config.toml
num_attention_heads = 3
intermediate_size = 768
vocab_size = 2048
norm = "layernorm"
norm_place = "pre"
bias = "all"
parallel_block = true
init_std_up = 0.0447
init_std_down = 0.0
optimizer = "soap_variant"
learning_rate = 0.00524
beta2 = 0.99
Each number is 500 + 50 x the weight over its row's rms, rounded and kept within 0 to 999. Layers, rows and columns count from 0. Numbers have three digits each. The size before them is the row's rms in percent of the matrix's.

# down: layer 10 MLP down (transposed), 768x192, rms 0.0998, rows 277-293, columns 0-191
# up: layer 10 MLP up, 768x192, rms 0.118, rows 278-293, columns 0-191
down277 093:491465501523522517514471546497455477441475562516539437550492548433500519497544515452502506641487458487463442429566509526424525526535410442421488609485489530474528457398540556500501535526478611458477490557586521576455446525494436475500455457416553445458574531523554486519448488454506570449474575451438436490542497571492501488595606451396468554480606525411437476469584447573484590527504495539522487547468534519545512447521530541518427512526417477498482475512416485447548533423491463446533411548427446512573489616591496461478521538463488446532433532581538554391455513562469517581
up278 096:519513540464458590468567421496535506513489516503468550511466597469507462448481428419600445497418470478507456588492642541482582476417515437566488503525416430439558504402587511441529524620463408481455499463434454505477603525424459517461476500483543517451468595490562483548483485493489586471519546601444491460469479422482479562433459499550548476460536517521460492469503535500502525517451532509459476507544443438448552489488486500495421570541524464614517387449454495482511627488524571494528540508499469571416585447474503548462553540522595465464479413466447522436484507446537510390
down278 097:545434472588454442491510491497563421477444538475477529462540465537475466545543459491438553447407466557506608492524505550440508622452515593551461460442509523441519395553504492521422451528480530496538475482566616508489481524492432505498485434486564473466539466538522449383524503589532402518564496501424597512545591586508556429442638512446449503522472508492552530488494548464459521429543487432576560449494530547493418572540492446390526519472405461501447603545513473463448454469536480533439496497478571519596508534530476542464509490468491577503514494620537490582580555513485445494
up279 108:466506493445440494454472592518543523476492468535500451529558414509533504525471364559544548610452555573373541506478521434542523442561495482452510460548423524533518459493462516513435518551524501490431529605503502508474565522464473512457432467484540494487527505527435488474503431552543410462507362630528456563518526472554465426574538467490545528587523575536463460440503465549449522475535457519436428584438461630406418371567484506481427489468506464486469524462518510494441534523484552393611466500478516459506509487497478500504556589515518539434483563568434418563496429559514533495
down279 113:520551463476519536467400523470522438546509545478446478497507506488408500488387446539463544444601514496559473471444500499505537547487463625450483533540471579481582557548475537502510437462466490479466514451542570498432476499517495578395452535522382415456489478477440474483439539438427535577550481492507439551358529574463563512514482476481519560529486468552539533497445451519534576575493558569431501638460526614528474498470479494432478579523478450486446468489495396519508485547501483529514615524447487479545372464438531564503514575511552551515554450484333490548506464537516538518
up280 096:518459414408513513469548428506497412488531464503485511566444437479438488508509465521507536436594529494445487477491535587542518350543479522520495509393505533481480557443602441445513495532543458522490598434456401467441443608556563488530415477465548487519457494488501558505602463517432518540515457551563533554453543487507511506493584603423620532475484543529517516427476520573502484364478411489449501464570497474423489452514455405503469507487501533446504470540466482545446509576484526484614493507507513491564591495425596467580437485501502463636444505529457559482492577510508521519
down280 095:406545541578531385485469498474519365486540526460438440553533561415475528448528441516535441489438581432550479546610482612558464499558435507443470496493492522409582459528437512490511588584545575554536538493555553513493421519491502444511569547498433463472498539497525461492468553485479531482456453539515539492525541531474535339391556510538490511586482534479511499460440472438426468526489495631588499487478442509455485473542472472455508490527415407563425520515467519538556589513461413496469456493545407479487588492532521567489463468562534452465509513461524417464555451557419533506
up281 100:480553562503584546618522547548473488538553579519493458532531516460434547457539466472478501504469453443509527483438561533566562564540552545463523474496495533472595548502479484489464509417499544480493616396535435492427474622511580449379476546493495445532519585398494562503517489460378511505400532508558526582538515514555486422495544548471493581586460648474458463456530434431468529515504481438463423552482555420422478500426463468529349541490467458547535502565475529510440500545564482493594477504486551577486482507552481482450448477513527477533458527466479579537574508466509448539
down281 108:377392481486487471506508477476524530355458481501532597439483418509514485536594568501484502381491413454488517519534517505555494504491606559531429500451530504488559591444496457569441516478583497578477502506457431505453466591565515553506473466443490392455466486420557572518537548482570484439498470586443408527529552512457528439442513526436564573508439587481552539506541387547539483463376488456520592450532513485550502545538491434456536531560506414524551622577510549483490546432547467435506520570509482482522554500544456485449536488510487450536579493442513515483545544495537454544
up282 102:535516457511413537524528428467541555489420478524553457411531492507423514574491457511534454551500511546473466515512538485485474505498466433592383540530480484527657502435381479439373532461476488507455480414470398489421452424518489472588558564456507570480518471505503407608474468548410492506590572468533475524497562600422527460549467501441536567471506523418504459499487502476539571542579484455516542505509445480619502460573415513523548565505482461551520450497548465561474469537516453479467601466519589472579455502521428457440461501467481558442601523506447560499452485544521487548
down282 105:522539520543523552435468594494500512516485572489606533406523552505525447464534548518496532573503518438518509560495508464582447584544589421526560476455479500484500487487535488457481537498417476514493590510524560510350505529486466484490478545503431516531525476477445526538484442557489527452443395460535449583506528526540508542508453605515409482587546476532567415576467548541550560568484403537542436564377367536442527428515514507478484497546420506537534461469488540415473519450423469531427433563486514562459423477499561504469493547551543480473512534676477419506540464574514445495
up283 104:468449491450503422450513516490464447551525475519611523502517559527444418485508536530547611604532475446578487458468477434569493445531529426501456507516496509523579606443433514600486494469626501555557458445571513599533508459459436540526463469494524567508483474531421466556562557554631602475473404479440508568546511412507485445423502556497470534440466478449452481504525558479485485537579525398438456538432398484489479475495545555469442494420540566457516556443488499513514522504581591572531528524567474487448547479639500436445581480460514542495502438511444463499504458549471543504
down283 114:486539462520474466596497549437445462502507487451495485477431460492463528460458534644481543561530514506511542433518437521541565511554501495522458533458459473426486564489492529454553495517574522458498462401513623607469487529555500535414408564503493522486560394544506423477507498624450533541409496485483495575482505505456516564471506499440427444526516393540609513469481509527500416407517458510464561506437401412461537459389542508527515575522520520438585471545473431538355490436411522586519421523455481524610490440512489480478521491544591471504495453443530441520532483552532503539
up284 102:477472417570503549545482489486471536467426492484452487438464512488435501507459498566573512471483533625447579409491506470402512533611479579537450512417478535452552624532575403517460503459479609503475543485551614495573575499408530503503537482479422553546549450482473488521537450483493494505426437551534559485437491553560444463510519535477439491556551582569518531535449523486519412514508414598405534474560452490449437483505530409412481554528517493501545500553432482419582521472467458532529537514433461376525530429499502496436548544526529496508526510520514395460539517416390498464
down284 100:429515523440553443449455432460500501484423462507524413492546530462492545465511535504482500488456441520471520416472479558592513605487526518489514443493489535464546540468427512575576498556569436469478553547493514474560492514522540556596345513575547441525549428448462405442510456532442524521564452484459567496501404526561581478409504472517423525564555543502509571637520530445520405534482569455518563507524446556534500455491553444526535534484490452458550507448493399494444533466448535508588541566453504478397578470516522540483491446445487610531538470564355425527506502535576533460
up285 108:495524441501564416478492518448455487477531391500487396526538440518450490430528415525514449438533545525420456530442568536476499434498483457612428547510380486489466544491493548568446435511520559605506530469455518495521487481469479541526467487523549474570514557548468533517510531524474464453406525397482531619564470538486501482456444531437461526523506522466551519516593487521536418441597428597555449471554562471468504544496490470492465544461450420469505537389581515373521443546467520531511499568546515530455464475478559538490465511486674571459424521417548484489600506467455462587
down285 103:498503410396416483454439532452474475418544427474534403531549442477533581507568554547505577524478509472498434452515581548562486500456504523523527452436569448460530528473515488449546464531510517395561481435514513424601519559489532648537501495545504456505503510503399487554496546548519533529510590522401519413534561485493425483536486516469467504529519540434589574555520479540565527523546541463490438524487519458541497482585513571588515496528477485489461496359558520465447496527439579359532453433438516426489467509486502444600555544554557541451510566594526462482440469545411500547
up286 099:524556556518497564610506481471540508497542447490534564516461455573453463506480540444476457538494496587414421482475534510466436489437591417405487453572428516518557563572456520480369493581508544526460353523494511469433461446548466519523466594438481493527378483542480454426430526491483488537530579536444437514452443565552473548482583446492491470479522466515484541540502474563516489517493482534589502519502377554530457583573454464559443495523553513618559483516469566507435515478497503538425545466572529470441562505550458534399539449484513504365474475503482521440428477573513493422
down286 092:443482532454493504501601459554552389554474584479560533476464428564470464552484438395454465462604520537510558484460453500527577452487542626515527505433419418438537504418611441435514477496511556471548498509542518539513587446418550525565432455547375500486473510475448452481476530530561601541490473560488557489506522474515528545495491541535580468479420457499429426439463485502467520501451531491456566515577508512478495513513539388464603543564435480511329577517497421479589405478477534526523480511502580474512468474521499496514525507565482492502573504549495503405428552481512552472
up287 108:434484564484483472403514442385540496531505529536535513475566494462430493550501527425495618516542529554467458544479462419516502531537475508562392558615493492517466512492572487458569490565496492574548531521458405507532475525523600543503507467524455383465554572471529491514469422533502523512449515542510433513465491591488586549599531626437500505426499476507527482531503550487505564463494498521423529610507564557513437526529449466518499420573481494515489588546412622526417438439505484430524474590548572451593507483469456414481495472443445502477474540583455581477520569463508453414
down287 107:454477525583374502543549440493514378530513503459482529448522460506443435433446555472471500455465523532458528392489453493495541389451488532394528522466520431491445392479493430521611445460423500538473539472596496440606518552460435539474537561488462527446465445514453482505467485555567461511463526568521490455425523493477490502520519562554580497478550532545495451526516613406550544522477452517503476517549508525463517536478604477553491530553500487384493563447436488501570511409403490484470542517521454445496442507578542490534444546419346474533528546520549540380514479448589525500
up288 103:436359514460381455504553522534474527485557472570468485570508527582535471474489529502517561459482441466487527488577452495393430549509537437496490409564522544553446500488508421496588491416530562494603497532550386556489547443526502458488521534529461548482425540474583496439471608486431515461461468458524552541516463540517514465615442409533460563446564429464370445464538568470405482493535454431475471476567496456504522475511415471552508518444540526452477582497525450479511507469585560405501594496600511468542540483539481540533503485504545442483535402429567514493509485458433537437
down288 096:488516414440458560476423537547562564458520573489554505434440526540499546525406561586473491391468563441475556560521540527497553598488411525439511468540434532480523528543490533490539445535453563438515505475487518457462467426464511430452488502486430479483541519448492394458509531496493452542537457532496428488504461467530542470574493381511603602458578565550548580599447537419459546603434500557431522484508565506518480516438518495665465528538439431491472484440591461470424434525540501454506486598595446556455449497513441543475522579564458487510504558472440524524472531490518463517
up289 099:521539417564450538460455461483539513484476428528495454493478614499447487506492533499542489492554553547557530414505538542423410490503539571508474510463521516410523495479547569582506519533480596468513593416515492496455548498428500504398505544423575536565517582355494515496558543457595468554559473547556474522368473466491509457548426429499468537456462527528536443487413517580528527465528543499578525491547451515457541452453544505454503467372522467476459383470492636562416541496467523549499476451555491543548569442516518479506488508499414451534405444538423419420526567477512497459
down289 106:488474502527606536480515524529481626444476541423493458504490592486467469474446498530502510458480498513482485428536538520481523444479524561511463459528551496505510507524481527471534519522498470504482445470521563528460573501533515441506506456490790423512435601501460499580415460450502564502543499550538487511468536590491446523531533499517503486499489572499462457454496560505516498594517481576533517492472503528500580496422487492477546510428540615468513422466441483418515498568616449596525582447511481511455584443412519411480573437530356452552459474470470459491467552457501467412
up290 098:604493505558563493492491513525443449412545478536458420514525456565406502529463511562529620522447499487519469515508587556552441554430490481488436458573516507434549496379508438457503406604538516571497480429487487504569519421410414459473563533514460474521412491530509470524558549557453417493550490421507496561435409489589485452464469455530467418569486564458519564513490501556481514524453503504522485371488557495477543539477618603415510461562508448526487519421419585574506444519551411488547455488451518451480505535437510529546494589484542520538539495510580456490516562494592514457
down290 097:507435482530434543474530535576437589494460452494528557443481499479520548418573492516446504466455636542564528452538496557513497463488475405472530447473596562433444592565497592527453529482596531533445497436516497392447477426470520539481433497467469556477630462530560537466387449488548523489414471528438500557497489440411490571494525567482546523461412493525497496504454503522393581438548477431460525459512562593662498471529520483564476503510504537499408526484468558550459554529390462451528457465539476525433479550499513501384513583493530518540487499507460476527464542550501439452
up291 093:517430624466434491443451606487543560425492545568465487601423453438438552478484517492505535440537540478509505472505495398448454431538455568485477580527516491499471536439553543406372549524548534531437558603529483523508521464643547494474575512525511387551526439504510482504490544484497528511453543534510477456466531571555482495544488547426578528433472525425498521485510486447518571506506446546491535516521535415399455432486408481481395609560510530484493543571488448522450450407508482442451430520498554542471514379572559518473567526542487587553472465494525471490577513483503552557
down291 098:540528552635504514493476457473459411583511510478558555443518503553491495527571523418375548529482501479484595511459462518411472543493543491471382459487491510550583517436418473459525561510401497612582487520490588581425513450466498496447486466416461542479461487500500512442575531524520505470467459467576477472500546447484505430431510416537452439574533465493490495410453508472471450394512503412502489528465449504386504530547435538515548558560465484469561444546495489489513553581516490458529581523537565444483487535555512515484643544558493397527448501530531496647536520585503553481
up292 099:650514502475571510536456505489442522553546455614435449539497446560514385553531539376536519542465512405562392417450460409488507466499477447561476558544488448478531510455450545452577488493547498589488583388534455465509569473483513475491571539473500507492409555525464540452530584505434548475482469457624571452445463506453507530564470454465470445536490491504521467519476472404491458485470468493485528554469469501433538460580486552507454604556548474529540517499420462516437549516447626569520568498551570507415438464467535391519422463540441528427512562523485516490541489489500476519
down292 093:457492506627530538497508579508480575481563535439474562397468529471519502525583453582455405543391536493503566457489542480488524457433464492577491498416468508461544479517536460433500494479408401479513491557506512489511530535557493571512432490560611494564493462494556586523577516494427534442458423500388431541539544524379451512526527526505439482519405462487500452485477478495480529546508568464525540458576536479542510536478512483463504548441479607464473513473500473470466490465555525357531436450609431460486424579479536467485548470449415520619531487458489489426597563565527428445
up293 097:485459532499430519473509561448482457518472540492468546397509447467366566543511538548598537523509498557531468554543482552543556497605502511520505494421451409388448513496447592472550544518582478511530528486547556498568416527516569464490516451431543607475499581445543522428433464417478386440492516467516505427450508482459426474488472519417488469516446472482570503449530483460598486449546534489414452463615490464503463469496489510358548476530559478480447504494447495498460524498488535581538408541576528473546488470500491447534488546528444510485578541542477478601477575578500387381
down293 104:482515552520546484614503469520589438545450487466399619506439559481452493499526546477462500431522556486562404588535539507465513572471520568521495430495523454478503606451510583414520552427499366503519494551482429380611525463524586518487430543480537492472599489503497519561554401434473459529480502480483490502512448537449521479456408530430490468529477504528581561547555519475571561550498493484486476390558515533538536471503388413573527507499597524517503556492389577488504458540464446541522530457483592518483502469509529502508582487563489407454502503469461537479525546437447464404